Part of a small language model's weights.
Training: 111M tokens, 3379 steps.
Each number is 200 + 20 x the weight over its row's rms, rounded and kept within 0 to 999. Layers, rows and columns count from 0. The size before them is the row's rms in percent of the matrix's.

# up: layer 3 MLP up, 768x192, rms 0.117, rows 211-228, columns 0-191
# down: layer 3 MLP down (transposed), 768x192, rms 0.0973, rows 211-228, columns 0-191
up211,078,197,155,185,168,188,230,184,225,239,202,206,208,189,215,195,162,191,203,188,144,210,193,175,183,220,210,216,217,223,217,206,189,205,210,186,214,221,211,188,181,230,208,225,226,180,187,174,165,191,207,176,199,169,213,186,204,195,235,226,230,205,213,233,197,177,191,227,164,222,228,224,199,183,212,213,169,186,211,238,211,194,222,182,210,194,189,189,204,223,199,193,215,229,232,214,191,204,180,221,194,190,204,165,207,212,214,204,178,195,195,225,207,234,208,206,196,191,192,158,208,181,177,200,227,218,234,248,191,243,178,188,214,192,204,195,206,193,175,208,202,200,210,218,207,198,187,197,199,209,218,185,205,218,163,200,233,212,197,230,186,153,228,209,188,195,208,203,174,169,182,211,145,189,213,229,185,213,209,220,191,171,227,235,196,183,221,175,217,204,213,201,223
down211,082,212,195,220,199,220,209,266,192,154,217,191,213,230,196,214,207,210,205,177,204,199,224,210,197,188,204,210,195,249,201,180,204,174,228,204,191,147,225,216,200,197,176,173,167,196,181,228,232,225,197,206,225,221,171,204,197,178,221,197,186,215,224,213,223,213,199,166,194,201,182,189,167,191,166,152,179,191,190,193,188,190,201,228,208,184,227,229,214,194,217,190,193,207,216,228,207,203,215,169,185,193,182,210,209,225,224,201,226,188,231,221,185,175,198,187,157,225,174,195,179,202,191,164,175,197,205,198,190,185,203,146,235,196,234,187,193,189,220,177,212,206,194,179,211,212,215,205,207,211,223,193,221,230,199,219,205,209,201,232,192,228,209,194,178,203,209,179,231,183,210,230,202,199,198,166,213,181,175,222,192,200,232,165,198,183,189,225,213,194,170,192,169
up212,097,223,224,219,183,181,188,155,209,171,219,202,197,181,248,163,191,169,199,201,164,220,201,231,209,179,214,165,193,171,201,209,168,180,197,205,200,207,175,191,159,214,195,211,230,241,189,217,222,184,192,226,218,209,193,202,171,231,230,209,188,177,200,230,211,232,209,185,209,209,159,190,216,158,222,205,199,217,216,203,190,201,207,197,189,209,179,204,186,171,230,206,191,226,219,204,187,184,224,195,218,171,181,212,232,188,200,167,219,166,211,219,217,221,186,215,181,201,181,191,212,206,197,188,232,228,217,223,195,170,249,145,182,176,191,179,222,197,193,194,201,208,212,200,226,181,183,188,220,199,196,218,196,223,197,209,183,212,198,199,221,186,209,169,195,239,171,199,217,234,200,200,230,222,207,214,194,173,220,206,178,192,178,179,190,162,221,220,216,209,184,194,206
down212,103,196,166,210,195,217,217,209,163,190,200,190,197,196,192,207,187,209,210,163,189,215,200,191,195,200,210,213,226,227,207,186,163,183,213,214,207,215,199,184,205,206,181,227,183,209,208,212,193,185,189,212,193,178,209,199,178,198,203,162,220,180,228,231,221,206,208,197,225,172,188,230,195,167,175,179,203,176,236,195,207,267,195,204,201,206,235,199,184,215,177,205,248,163,173,208,196,219,210,218,204,194,204,170,234,202,198,234,224,184,174,195,205,211,195,206,181,200,206,194,193,212,170,181,181,232,225,185,203,220,214,164,177,174,253,164,218,206,167,218,256,170,219,214,222,192,173,234,195,186,197,238,215,225,185,211,220,190,203,207,220,226,182,200,181,202,202,223,192,217,238,179,195,203,174,228,180,203,214,178,197,242,200,195,182,177,214,197,230,207,200,189,213
up213,100,202,200,211,163,205,220,198,156,193,195,219,224,176,198,178,193,183,212,211,224,230,178,201,207,195,226,197,195,190,183,179,188,210,190,207,166,208,185,197,196,206,227,198,242,191,186,191,209,196,232,187,204,178,170,176,177,225,169,215,201,171,200,197,166,181,219,190,209,219,196,218,180,198,201,205,196,194,199,218,176,183,174,179,219,194,213,240,206,227,187,183,274,149,189,163,158,191,220,188,212,212,228,164,191,172,217,160,194,229,197,236,217,220,205,224,201,186,231,180,221,196,204,188,190,163,212,174,197,182,179,227,207,176,214,174,201,179,220,192,173,173,196,180,234,189,168,195,197,192,210,198,192,222,198,213,209,173,192,216,220,225,183,183,176,215,243,205,208,178,238,188,200,222,189,194,195,228,227,212,189,187,193,182,198,197,214,199,170,210,220,217,182
down213,098,203,233,215,212,239,207,191,189,199,236,187,209,243,157,197,176,195,201,215,192,215,203,159,181,163,185,224,182,191,192,152,207,225,190,181,191,209,169,178,218,220,212,208,174,243,196,188,220,180,217,226,206,240,206,190,227,174,230,179,228,213,163,216,209,199,204,192,184,178,231,209,203,196,165,191,190,164,219,203,201,210,213,200,199,188,177,190,166,220,209,205,199,185,173,224,225,218,213,204,211,163,235,184,199,169,189,188,192,195,208,196,207,219,196,235,195,192,187,231,208,230,197,145,206,216,232,166,210,201,195,196,154,180,162,216,201,178,193,197,184,219,213,198,215,220,198,180,215,207,208,197,231,202,209,206,196,197,196,166,218,162,171,190,200,221,213,225,207,209,209,194,190,192,208,204,179,189,211,214,212,171,186,174,235,227,170,191,179,209,175,201,186
up214,109,193,180,225,190,167,182,181,191,242,214,191,204,203,204,202,188,205,200,196,166,206,190,193,166,203,220,174,198,189,177,186,223,213,170,205,196,238,224,190,188,230,211,167,191,219,188,188,210,206,227,185,192,198,179,193,161,174,206,194,247,199,170,198,214,201,199,205,224,197,213,147,197,207,203,203,213,244,234,221,188,200,204,188,203,234,197,188,180,199,215,236,185,203,180,185,163,220,224,201,216,231,178,183,158,234,209,193,197,173,209,196,213,175,189,227,179,177,209,206,223,157,192,203,169,231,194,185,197,214,189,201,213,227,189,207,243,163,188,178,191,235,204,211,195,172,214,200,194,211,178,228,208,217,182,175,213,241,194,189,242,224,195,192,239,178,196,198,212,202,202,214,156,208,182,213,192,201,233,200,216,174,174,186,179,191,171,240,192,204,200,191,187
down214,102,206,173,192,180,205,216,160,201,192,216,209,215,230,194,136,213,177,212,229,208,210,170,229,208,169,213,190,152,204,203,201,221,173,228,221,188,184,170,194,195,213,223,252,201,186,183,199,189,181,195,215,219,188,195,208,222,214,215,223,218,201,202,165,197,196,202,204,203,210,163,196,224,200,214,208,222,148,186,191,227,194,204,206,204,186,210,187,214,180,194,246,184,199,211,225,199,207,206,174,168,162,220,226,241,228,188,181,189,249,243,197,193,254,177,205,221,207,191,183,206,203,191,191,221,230,199,194,179,208,209,206,204,167,185,209,210,180,211,198,195,214,188,197,138,187,229,171,222,198,221,205,179,216,224,194,202,171,205,197,192,193,194,191,188,219,205,186,176,199,199,196,219,198,203,198,211,207,158,198,229,202,173,216,207,200,199,216,170,178,188,198,168
up215,104,195,176,201,187,221,232,153,190,252,190,198,249,189,177,198,178,196,220,201,185,205,205,209,194,242,193,217,184,215,162,213,169,205,216,177,205,212,160,207,213,132,203,202,214,209,185,243,182,209,206,204,220,176,179,211,197,213,195,203,204,189,212,199,208,173,174,189,204,190,230,216,211,203,176,185,199,206,191,202,183,213,190,201,194,170,215,224,213,216,214,180,186,197,247,241,205,241,194,198,212,215,210,165,190,202,203,193,205,144,222,211,170,203,194,202,209,205,162,201,212,174,203,239,153,189,238,199,214,165,195,167,234,191,206,188,227,195,197,175,174,214,208,200,186,228,212,215,205,219,209,178,206,200,182,209,186,190,231,215,212,199,180,171,212,225,177,210,182,194,209,189,160,214,219,206,219,216,179,223,200,189,195,204,195,191,217,209,172,227,198,206,221
down215,104,208,184,192,209,210,219,198,164,157,193,184,195,219,209,224,197,207,180,202,183,197,175,209,205,208,189,188,203,203,217,214,186,226,176,187,210,186,179,200,209,184,166,205,205,223,169,220,231,215,181,251,183,187,243,212,214,210,205,179,181,180,195,178,207,216,229,195,186,202,196,196,212,189,185,192,211,186,185,207,175,158,208,228,184,167,204,224,215,215,139,194,226,236,172,156,213,200,211,215,203,221,200,223,191,201,229,202,222,187,235,201,211,210,198,202,176,178,175,194,189,197,222,212,203,208,243,232,212,156,204,190,186,199,170,204,201,240,204,192,202,210,170,222,165,183,202,222,201,195,233,210,210,196,205,188,204,172,204,177,176,198,192,205,205,171,197,220,132,237,193,211,161,196,209,209,218,174,199,225,205,176,199,222,220,189,195,168,213,203,159,179,189
up216,080,239,187,187,213,194,195,226,167,215,216,200,214,196,220,225,211,208,224,182,191,243,186,219,193,216,196,190,224,214,221,197,192,197,221,192,181,206,188,220,183,217,188,208,196,223,184,216,164,198,186,144,204,189,241,181,221,207,217,234,183,232,204,207,231,238,195,176,197,180,173,227,241,175,193,185,215,226,205,225,223,160,180,181,207,206,221,213,226,203,175,220,208,198,202,228,199,186,209,194,177,205,204,223,170,187,183,246,182,180,205,194,202,183,207,170,200,194,160,180,180,190,196,236,160,211,209,192,185,179,215,186,188,191,208,208,183,171,181,206,192,164,169,199,199,221,219,184,189,174,160,226,211,159,209,201,188,218,196,204,222,211,206,200,207,156,220,214,220,208,216,163,204,199,222,196,177,184,203,239,184,185,194,204,160,162,209,186,204,224,184,218,209
down216,093,168,198,222,186,233,209,178,208,214,206,200,181,192,220,199,207,187,199,203,207,217,218,148,218,227,231,176,162,210,199,200,205,211,213,236,214,185,219,226,213,218,214,244,201,195,226,181,171,183,211,217,172,181,196,207,204,176,195,191,245,205,185,208,214,219,190,225,197,183,203,190,194,196,227,190,178,236,204,193,190,206,251,225,219,206,227,172,179,193,229,192,163,191,187,190,191,207,194,182,179,152,175,183,210,197,207,193,209,231,191,223,209,208,190,234,203,166,228,205,186,210,204,198,234,227,195,201,180,198,213,187,207,188,149,227,205,188,195,199,212,198,206,179,213,220,192,176,202,202,174,207,214,220,230,225,218,190,210,224,210,228,218,200,239,204,219,228,209,245,175,165,195,199,160,182,199,164,162,214,192,198,202,210,240,219,189,193,225,210,213,230,229
up217,100,201,182,202,199,200,196,184,192,196,192,181,192,160,223,229,210,185,190,194,221,176,193,204,196,171,244,212,184,217,230,223,203,215,222,195,192,202,256,206,180,181,159,185,191,244,196,235,232,157,213,208,202,215,221,190,188,203,185,174,234,188,197,220,163,200,210,194,216,184,195,212,232,203,175,211,227,199,196,205,181,193,186,199,179,202,203,199,225,190,214,223,175,198,189,214,220,190,227,189,200,184,231,158,225,219,189,180,212,197,188,190,217,198,207,190,199,206,217,200,192,190,184,215,192,235,205,211,166,191,194,171,169,176,190,180,211,194,219,235,208,239,171,222,188,198,211,190,224,201,211,193,178,196,193,199,220,197,213,237,204,194,166,203,187,159,187,204,178,190,214,154,210,179,242,232,191,183,221,188,187,213,138,225,225,181,175,203,165,189,188,176,232
down217,099,206,197,225,181,199,212,167,200,184,199,235,194,227,234,166,192,184,195,204,191,170,211,164,214,189,186,189,224,185,210,223,206,214,205,188,180,209,182,207,214,173,216,219,196,200,242,211,207,198,213,204,195,159,175,218,203,218,169,212,189,220,204,188,193,195,244,195,191,225,205,218,155,214,201,201,172,213,195,202,202,212,184,191,191,195,184,197,203,214,194,196,210,222,199,185,192,152,195,252,194,204,257,194,211,197,183,161,232,213,160,206,199,231,208,225,178,203,190,213,184,191,203,218,203,172,189,210,205,161,182,207,155,227,211,214,214,206,224,234,161,195,190,221,182,200,217,190,190,223,186,183,222,207,224,189,196,168,200,186,206,217,183,171,192,213,237,175,216,199,167,196,189,159,216,204,226,221,197,199,205,217,218,158,234,189,186,219,170,182,191,147,184
up218,068,227,206,206,194,214,232,262,196,182,200,197,222,188,198,214,227,195,172,211,189,218,164,186,193,183,209,224,240,182,210,184,246,187,208,164,165,196,198,186,188,203,204,242,186,160,183,201,186,203,179,177,220,217,225,189,226,172,194,221,206,214,201,204,209,205,190,221,213,212,212,228,193,212,224,246,181,180,199,225,199,172,205,175,197,219,204,174,227,188,180,252,230,207,195,151,194,206,196,163,214,195,223,240,215,192,238,200,174,218,180,209,228,217,176,197,201,181,223,196,207,183,181,207,209,195,245,201,161,188,178,209,207,203,188,168,199,212,195,206,219,202,204,154,211,205,201,209,212,209,177,185,210,170,212,205,206,214,186,200,158,191,186,206,207,186,203,206,190,202,208,197,186,192,191,221,204,202,200,207,189,203,212,206,208,210,260,159,215,218,170,218,182
down218,078,192,200,202,196,216,213,204,177,187,222,205,199,247,163,170,183,212,203,194,211,212,149,192,196,209,175,162,182,182,188,199,190,190,173,175,175,197,197,213,267,201,200,188,170,192,202,185,241,205,203,188,189,179,208,222,193,227,189,219,227,219,196,213,201,231,209,180,195,182,178,219,228,218,213,216,228,189,199,189,243,230,196,224,223,213,193,214,211,153,187,207,208,179,188,213,183,190,212,211,173,211,147,169,199,197,203,190,156,211,185,199,227,220,195,221,181,171,214,196,213,211,232,203,190,204,175,207,214,178,187,196,228,173,232,220,175,199,198,191,201,224,237,203,208,196,188,177,184,197,221,207,197,211,209,227,201,222,197,179,167,211,211,203,186,211,257,229,207,216,205,189,230,164,187,180,186,191,185,210,186,204,172,218,160,199,176,189,238,208,219,208,201
up219,101,176,247,207,196,200,157,203,170,186,207,188,166,227,201,193,212,223,192,165,222,203,196,199,181,189,216,200,183,229,212,171,160,239,202,203,169,170,197,209,192,192,194,189,202,226,171,210,223,206,191,187,179,188,179,242,183,217,201,206,182,204,234,174,195,209,171,199,205,182,206,206,166,170,185,184,191,194,210,202,193,146,217,172,209,197,156,210,168,177,215,202,204,182,231,203,179,177,210,171,228,184,182,214,212,203,188,177,221,222,202,193,221,225,198,200,197,217,186,194,167,203,178,211,168,201,184,235,197,224,192,226,215,202,205,185,186,157,200,226,205,199,169,210,196,210,209,225,197,202,167,191,172,211,194,220,201,200,187,200,205,167,187,157,228,195,236,234,191,192,193,190,214,200,226,222,208,250,222,195,258,201,212,203,198,202,169,220,179,199,201,198,188
down219,107,206,198,219,206,212,213,190,195,167,175,219,177,205,247,210,206,197,178,235,193,169,219,191,238,200,206,190,201,150,231,205,201,219,230,184,190,198,210,205,192,193,168,178,183,178,169,199,191,199,228,183,193,168,202,243,177,215,201,188,177,192,175,212,188,206,195,182,145,209,204,245,204,223,187,191,218,176,197,199,193,217,200,190,197,165,217,224,215,160,188,192,188,176,193,211,215,198,230,193,203,192,185,171,189,165,202,218,202,238,192,203,216,179,202,193,184,207,196,206,168,240,165,187,190,208,175,193,177,195,198,198,212,231,202,176,198,166,235,178,213,250,211,213,171,175,204,232,200,194,197,190,201,222,187,197,192,178,162,183,204,201,192,218,224,212,176,183,195,185,241,220,180,213,206,169,206,179,222,208,217,200,194,205,197,206,174,196,244,156,179,176,219
up220,085,132,190,195,222,197,191,209,177,222,194,183,211,184,213,185,190,159,229,192,166,210,164,223,195,228,203,175,227,193,197,168,195,180,193,223,222,210,209,194,205,189,213,207,191,246,196,205,177,158,197,227,207,193,192,193,187,227,219,206,172,235,190,186,189,168,215,215,231,173,212,204,204,175,192,227,224,216,172,180,193,194,204,197,170,173,205,198,207,222,173,225,197,211,225,228,181,204,179,204,207,201,234,189,180,210,235,176,181,235,174,212,167,190,191,222,163,153,202,213,173,197,198,232,210,207,207,202,211,208,192,182,164,195,228,190,197,193,180,185,153,225,176,207,242,193,209,184,191,216,197,212,202,226,211,193,187,201,182,193,177,191,209,198,188,203,206,215,160,194,188,210,190,196,179,193,217,163,225,194,216,183,201,181,200,179,242,207,210,202,201,211,250
down220,095,210,177,221,182,202,168,207,205,201,196,183,236,215,211,169,197,198,188,214,198,209,180,204,199,233,199,180,217,172,215,183,164,207,184,169,208,174,203,190,221,190,203,223,175,205,205,207,189,198,219,244,217,207,213,219,209,177,216,203,207,194,198,192,186,211,212,187,186,183,194,218,188,201,181,224,166,214,211,212,184,218,157,158,198,219,193,200,206,210,184,241,236,165,238,202,198,178,239,180,225,188,215,171,193,204,205,237,169,189,195,225,206,190,224,247,176,213,194,184,210,217,183,199,220,231,234,179,206,160,212,192,232,204,199,179,226,178,177,195,205,197,197,201,182,180,178,196,223,170,220,160,190,201,176,200,206,195,221,206,210,221,182,197,205,230,228,199,190,167,202,252,226,208,205,181,203,227,191,231,200,194,154,161,223,240,219,170,217,202,183,207,207
up221,101,203,191,244,173,205,207,224,180,203,175,186,178,201,187,205,209,225,198,187,197,192,200,209,202,242,243,212,189,189,213,204,185,234,218,210,230,203,198,206,192,213,192,167,180,167,213,178,163,206,200,249,211,219,158,202,214,181,185,171,190,217,248,189,184,217,197,188,194,172,214,207,199,212,210,226,215,230,180,212,182,223,200,204,178,198,189,184,192,211,177,173,189,206,226,228,190,226,177,207,218,234,203,204,191,214,200,187,189,168,150,207,158,213,183,208,174,186,221,235,208,192,180,226,198,149,180,230,209,174,214,198,195,207,202,200,195,208,241,199,208,172,178,238,193,198,211,181,205,193,187,225,230,195,201,188,229,223,196,177,175,177,207,207,208,209,202,191,173,244,174,191,171,223,223,205,207,220,224,229,198,212,206,212,184,202,216,205,233,179,242,179,204
down221,096,192,228,175,160,107,180,202,201,193,193,187,190,185,189,165,224,228,207,197,204,215,194,219,201,185,182,204,202,190,171,203,228,205,196,157,237,242,188,185,197,178,251,200,177,206,188,232,172,194,210,191,213,227,198,226,216,214,189,173,215,225,204,183,185,178,208,188,197,196,210,212,187,220,187,199,208,179,193,180,219,191,232,207,196,212,210,205,187,211,183,204,217,183,218,217,260,200,193,203,177,183,194,236,237,218,227,171,193,176,208,196,184,211,233,200,203,190,244,207,211,188,196,192,193,218,219,225,191,187,206,167,201,209,203,215,212,184,178,183,206,192,204,200,190,199,194,163,172,226,210,195,180,145,225,174,204,214,205,205,191,224,221,234,211,189,193,186,188,185,183,168,220,175,225,186,202,217,185,211,246,195,199,189,185,172,212,187,206,201,183,196,204
up222,100,190,181,202,182,230,205,203,186,183,202,159,155,229,237,207,203,173,192,190,169,174,205,192,236,241,222,196,192,199,209,204,205,204,174,218,211,240,232,217,182,216,191,185,219,176,194,176,199,168,229,214,203,246,189,185,218,230,202,229,190,170,196,194,197,183,219,199,208,189,184,217,181,202,224,214,201,199,192,212,190,217,199,217,214,203,156,211,186,195,187,238,197,224,208,199,175,194,187,226,234,189,230,205,230,191,177,229,193,190,189,200,210,185,203,192,197,192,195,174,160,218,190,194,230,173,209,202,193,198,197,188,215,186,217,211,216,216,212,207,202,194,183,189,218,207,188,207,211,217,187,177,173,216,227,268,214,187,178,172,193,204,187,172,200,188,243,176,192,227,193,233,221,220,248,193,168,191,229,203,234,223,184,184,190,174,191,207,208,180,156,171,197
down222,104,207,212,191,184,228,210,213,209,225,200,189,196,160,209,223,200,214,192,207,175,162,193,147,252,185,211,214,177,173,220,186,163,206,207,198,197,176,227,208,191,216,135,191,191,186,239,181,200,215,174,173,207,199,170,241,203,216,181,194,210,202,213,196,222,200,187,219,243,203,193,190,218,163,201,187,208,193,232,187,209,222,215,194,203,221,198,204,198,206,199,205,178,235,210,217,204,223,193,215,218,205,201,192,199,179,218,187,206,182,194,203,195,178,206,137,146,192,197,195,221,232,202,204,216,201,241,211,181,231,186,196,199,194,202,170,207,210,206,205,220,238,174,229,206,192,201,191,195,227,194,190,186,193,175,219,224,170,184,166,198,203,220,221,190,205,199,207,201,198,211,186,145,183,212,200,177,192,232,180,173,221,229,196,162,173,187,182,188,186,190,220,200
up223,094,179,183,204,181,218,213,215,161,200,193,175,181,196,223,219,218,197,201,202,213,185,183,168,220,175,228,218,200,193,190,186,197,203,194,175,202,171,202,169,185,230,219,225,228,188,209,194,177,207,172,207,211,210,199,187,218,170,203,204,200,204,169,223,203,201,203,223,181,184,234,252,210,193,187,178,205,223,190,238,238,184,151,155,231,202,234,200,205,200,215,210,205,230,202,173,228,213,182,177,200,168,198,207,221,205,209,203,217,220,217,209,198,197,242,182,175,241,198,217,215,184,168,196,185,184,187,183,196,214,233,195,216,225,179,187,189,200,180,180,187,244,213,183,220,194,237,194,188,169,221,236,204,183,198,172,204,200,204,186,168,200,216,153,226,188,233,226,220,184,228,184,165,206,170,199,198,168,222,175,193,198,193,201,222,172,211,211,186,192,210,176,202
down223,092,205,206,237,195,214,215,192,224,203,230,222,193,194,166,231,242,206,207,178,208,183,198,202,171,200,216,188,188,216,199,227,211,177,218,186,188,211,217,169,212,209,228,191,207,221,197,213,237,212,192,206,227,186,213,212,203,192,193,191,173,184,222,210,210,232,240,160,190,215,185,178,201,174,223,208,233,235,181,226,209,197,248,200,187,187,177,193,180,198,190,240,207,198,190,175,203,213,218,187,177,183,247,188,222,181,200,201,216,199,213,140,222,163,223,203,220,192,187,210,222,201,191,226,180,205,200,174,187,167,175,200,228,197,198,197,215,189,198,181,187,202,210,200,200,220,195,168,187,206,155,195,169,206,183,195,219,174,235,219,199,224,228,209,217,185,220,208,215,175,216,229,203,201,202,198,201,190,198,218,180,201,202,205,226,193,134,175,210,148,195,171,191
up224,102,197,211,203,197,201,197,191,176,213,237,179,201,206,203,201,176,184,195,203,225,173,196,200,187,192,230,246,184,191,199,196,214,205,204,198,136,137,220,191,235,212,200,201,195,214,219,188,191,177,198,222,193,190,230,218,195,184,176,205,193,219,223,196,224,179,156,176,216,222,189,206,217,206,169,169,226,214,201,175,200,209,200,226,176,210,175,195,188,202,199,157,221,181,207,185,202,208,206,188,182,209,200,245,201,185,200,179,201,189,194,178,215,202,192,216,183,230,189,200,190,194,170,193,207,191,211,155,229,201,207,210,170,211,171,189,173,225,190,210,203,179,225,168,169,206,174,199,138,163,195,209,199,223,227,199,219,210,192,188,171,193,193,202,205,214,210,196,237,182,217,175,156,219,222,197,197,198,192,158,185,202,214,231,187,203,233,195,244,200,175,174,181
down224,098,170,182,159,209,192,216,156,226,154,202,242,222,221,185,223,211,201,194,195,214,200,227,181,189,207,186,217,198,229,173,179,187,195,201,188,185,172,235,191,185,218,198,187,205,200,203,197,211,211,187,233,215,210,235,180,158,233,210,188,208,200,199,196,217,220,197,210,198,194,179,212,198,236,235,220,204,185,176,202,197,216,204,200,169,199,216,168,176,220,220,143,194,205,220,199,215,154,219,217,174,196,194,236,236,207,187,192,169,190,226,202,179,212,215,200,222,170,193,169,206,200,200,212,198,174,235,191,194,209,195,214,203,181,213,204,204,243,198,212,194,229,189,187,209,193,178,229,160,171,243,187,217,225,200,203,213,210,241,201,164,195,173,191,171,231,190,228,175,196,228,217,209,190,200,208,222,227,169,198,197,215,203,194,193,187,215,224,173,176,203,179,195
up225,134,189,209,189,186,243,184,208,181,226,202,235,214,214,211,218,176,208,225,184,248,202,192,205,194,184,203,228,206,175,178,154,175,203,205,203,206,218,212,199,222,228,188,218,205,185,219,183,159,202,222,180,171,169,245,215,178,192,196,196,190,214,231,207,190,203,166,217,180,238,242,179,229,196,200,190,217,195,181,214,188,167,178,210,194,230,182,190,191,178,223,199,190,229,209,190,192,224,224,206,216,197,216,228,192,189,229,155,176,229,178,174,216,215,189,210,179,177,215,196,214,200,159,238,212,213,197,201,226,203,221,195,206,220,186,221,209,202,231,200,199,219,189,167,198,187,183,169,155,163,204,205,192,211,182,197,243,206,186,202,206,234,178,175,189,197,215,155,193,210,182,211,219,202,190,183,211,180,220,184,203,231,160,211,206,182,176,203,217,191,204,187,189
down225,129,219,207,197,180,206,186,181,201,174,190,214,170,175,220,208,163,224,191,160,223,233,182,187,199,204,234,216,200,200,220,167,194,209,186,213,232,199,198,225,220,229,199,225,233,221,209,183,182,200,171,190,146,191,184,212,198,213,195,238,191,211,198,170,249,191,206,195,214,203,190,224,231,187,189,195,205,190,194,179,219,232,206,221,197,199,199,198,255,226,197,256,194,223,206,181,214,212,198,194,207,176,191,223,162,213,217,203,169,198,207,197,206,209,218,227,225,218,182,171,196,181,221,203,213,211,230,188,195,190,187,197,203,188,200,211,186,159,207,192,178,212,193,178,207,181,222,210,187,207,244,185,203,249,191,197,215,209,225,174,200,186,178,194,192,237,226,193,187,184,213,198,217,204,204,227,172,216,180,158,216,243,181,211,185,185,194,210,239,188,215,227,225
up226,096,210,190,217,165,193,171,184,207,183,227,198,203,230,214,219,195,258,179,168,212,227,175,211,201,176,219,206,197,202,204,207,168,181,218,197,189,214,190,222,186,188,205,144,203,237,199,180,205,208,206,201,221,182,199,188,179,197,194,158,188,199,216,160,177,220,208,231,200,228,220,209,219,187,191,228,205,221,200,172,214,199,196,157,205,188,231,182,240,176,210,197,237,207,229,187,213,220,175,178,232,204,177,195,195,231,213,202,234,221,214,186,184,222,225,199,176,219,181,236,181,192,207,194,204,182,183,189,196,230,172,193,178,215,221,225,202,185,225,185,198,198,196,228,228,203,186,186,183,192,202,206,218,183,208,205,194,227,212,213,233,163,194,178,172,214,179,220,175,225,174,198,201,159,187,238,214,170,183,200,208,209,182,229,221,175,202,233,203,189,220,186,174
down226,102,237,206,196,216,208,177,210,183,175,180,201,217,177,207,158,178,180,206,191,194,168,180,231,212,197,213,189,207,209,243,203,209,201,203,196,200,169,211,221,217,207,200,233,204,203,193,205,158,210,222,234,218,171,171,206,226,165,192,203,237,184,185,196,182,216,210,201,229,191,211,178,173,189,223,237,198,225,177,201,200,188,174,147,190,185,172,240,198,197,208,226,195,159,172,189,214,201,204,198,229,219,247,191,227,197,199,213,200,206,222,222,211,191,173,242,237,182,227,211,178,215,164,194,168,183,216,214,197,179,222,205,209,183,191,184,186,168,196,219,211,199,201,220,236,201,178,183,218,204,228,200,207,210,189,226,209,190,185,187,132,205,189,179,189,189,198,214,200,203,226,216,221,209,193,221,168,201,211,188,208,187,200,219,209,219,192,180,155,218,205,214,212
up227,103,178,182,200,223,201,151,186,239,212,238,216,172,231,178,197,202,229,214,178,193,216,189,190,223,194,201,200,206,189,205,176,191,209,190,190,175,230,177,187,213,190,195,243,175,217,207,186,233,226,191,211,205,191,186,218,227,190,183,184,247,209,239,188,196,168,186,198,213,191,184,171,227,231,207,174,180,204,218,185,211,209,189,215,199,188,183,199,195,213,184,196,143,199,201,183,195,220,208,196,213,216,189,232,181,191,205,183,209,193,239,226,237,242,192,202,175,180,171,186,198,193,198,186,219,220,213,231,203,194,205,198,209,184,214,190,209,185,216,164,163,221,223,187,216,206,193,182,218,221,161,197,190,239,200,211,196,184,188,184,204,197,216,163,182,165,207,210,183,194,199,181,209,161,209,246,218,158,209,224,220,180,207,191,206,195,230,175,207,201,206,174,154
down227,106,202,189,211,227,167,194,181,157,211,196,232,196,203,210,176,164,201,200,200,205,182,199,198,184,167,164,163,215,189,177,222,197,205,197,207,210,196,164,218,203,230,199,205,219,199,200,200,185,145,174,193,201,210,199,204,183,211,216,197,184,220,230,197,165,233,206,206,174,201,211,181,200,220,197,212,210,206,195,196,201,191,210,208,210,229,196,178,224,188,216,196,169,192,210,181,157,197,196,175,211,232,177,155,206,215,165,171,220,217,148,209,167,157,188,244,211,194,208,207,228,198,194,205,192,178,197,225,220,187,192,219,193,193,204,199,221,232,205,203,193,192,161,163,160,217,177,136,193,197,207,210,187,201,180,199,179,223,200,205,224,204,202,240,230,197,188,187,202,158,210,186,239,192,174,198,199,204,208,194,202,199,179,188,205,202,200,219,195,216,246,164,212
up228,088,222,183,219,229,221,196,223,220,168,193,235,242,190,221,245,164,221,212,212,180,195,198,189,201,176,213,208,189,204,199,195,180,207,157,206,225,194,230,201,236,207,221,165,227,204,176,199,163,230,246,183,213,192,225,197,185,175,180,214,199,185,223,204,199,203,194,205,220,173,218,188,215,214,181,191,198,197,228,176,205,181,188,200,219,205,164,191,198,194,207,205,201,201,214,192,218,204,221,182,162,211,213,175,188,213,230,197,199,206,171,202,159,165,180,210,208,207,150,249,207,215,160,190,125,199,171,189,184,235,213,185,212,207,228,194,203,190,227,216,184,184,206,208,196,186,185,203,164,199,191,212,182,198,220,229,193,203,214,203,204,204,209,200,207,199,222,187,186,210,230,203,210,195,203,170,181,212,218,208,224,181,172,160,183,160,208,194,204,215,198,180,202
down228,093,209,204,191,163,188,188,184,222,254,197,199,197,214,171,191,194,210,207,198,241,192,201,155,193,213,210,215,211,190,249,199,197,177,225,204,182,201,206,198,183,201,205,190,179,232,206,210,192,134,178,206,192,178,202,209,185,212,202,207,189,213,214,205,177,189,195,197,217,206,200,218,192,197,181,186,214,180,200,186,185,197,186,149,177,192,219,181,214,206,223,213,198,170,210,189,199,170,197,174,206,159,226,252,190,182,226,213,210,205,236,165,208,205,221,175,212,212,194,182,223,174,202,199,210,160,211,241,193,187,206,171,203,180,216,203,239,197,202,196,232,203,200,154,181,217,184,211,201,250,229,209,186,223,211,162,169,201,213,222,186,195,176,215,179,213,176,164,195,189,188,195,199,213,223,235,227,193,204,204,191,170,217,194,209,223,202,226,200,206,229,189,240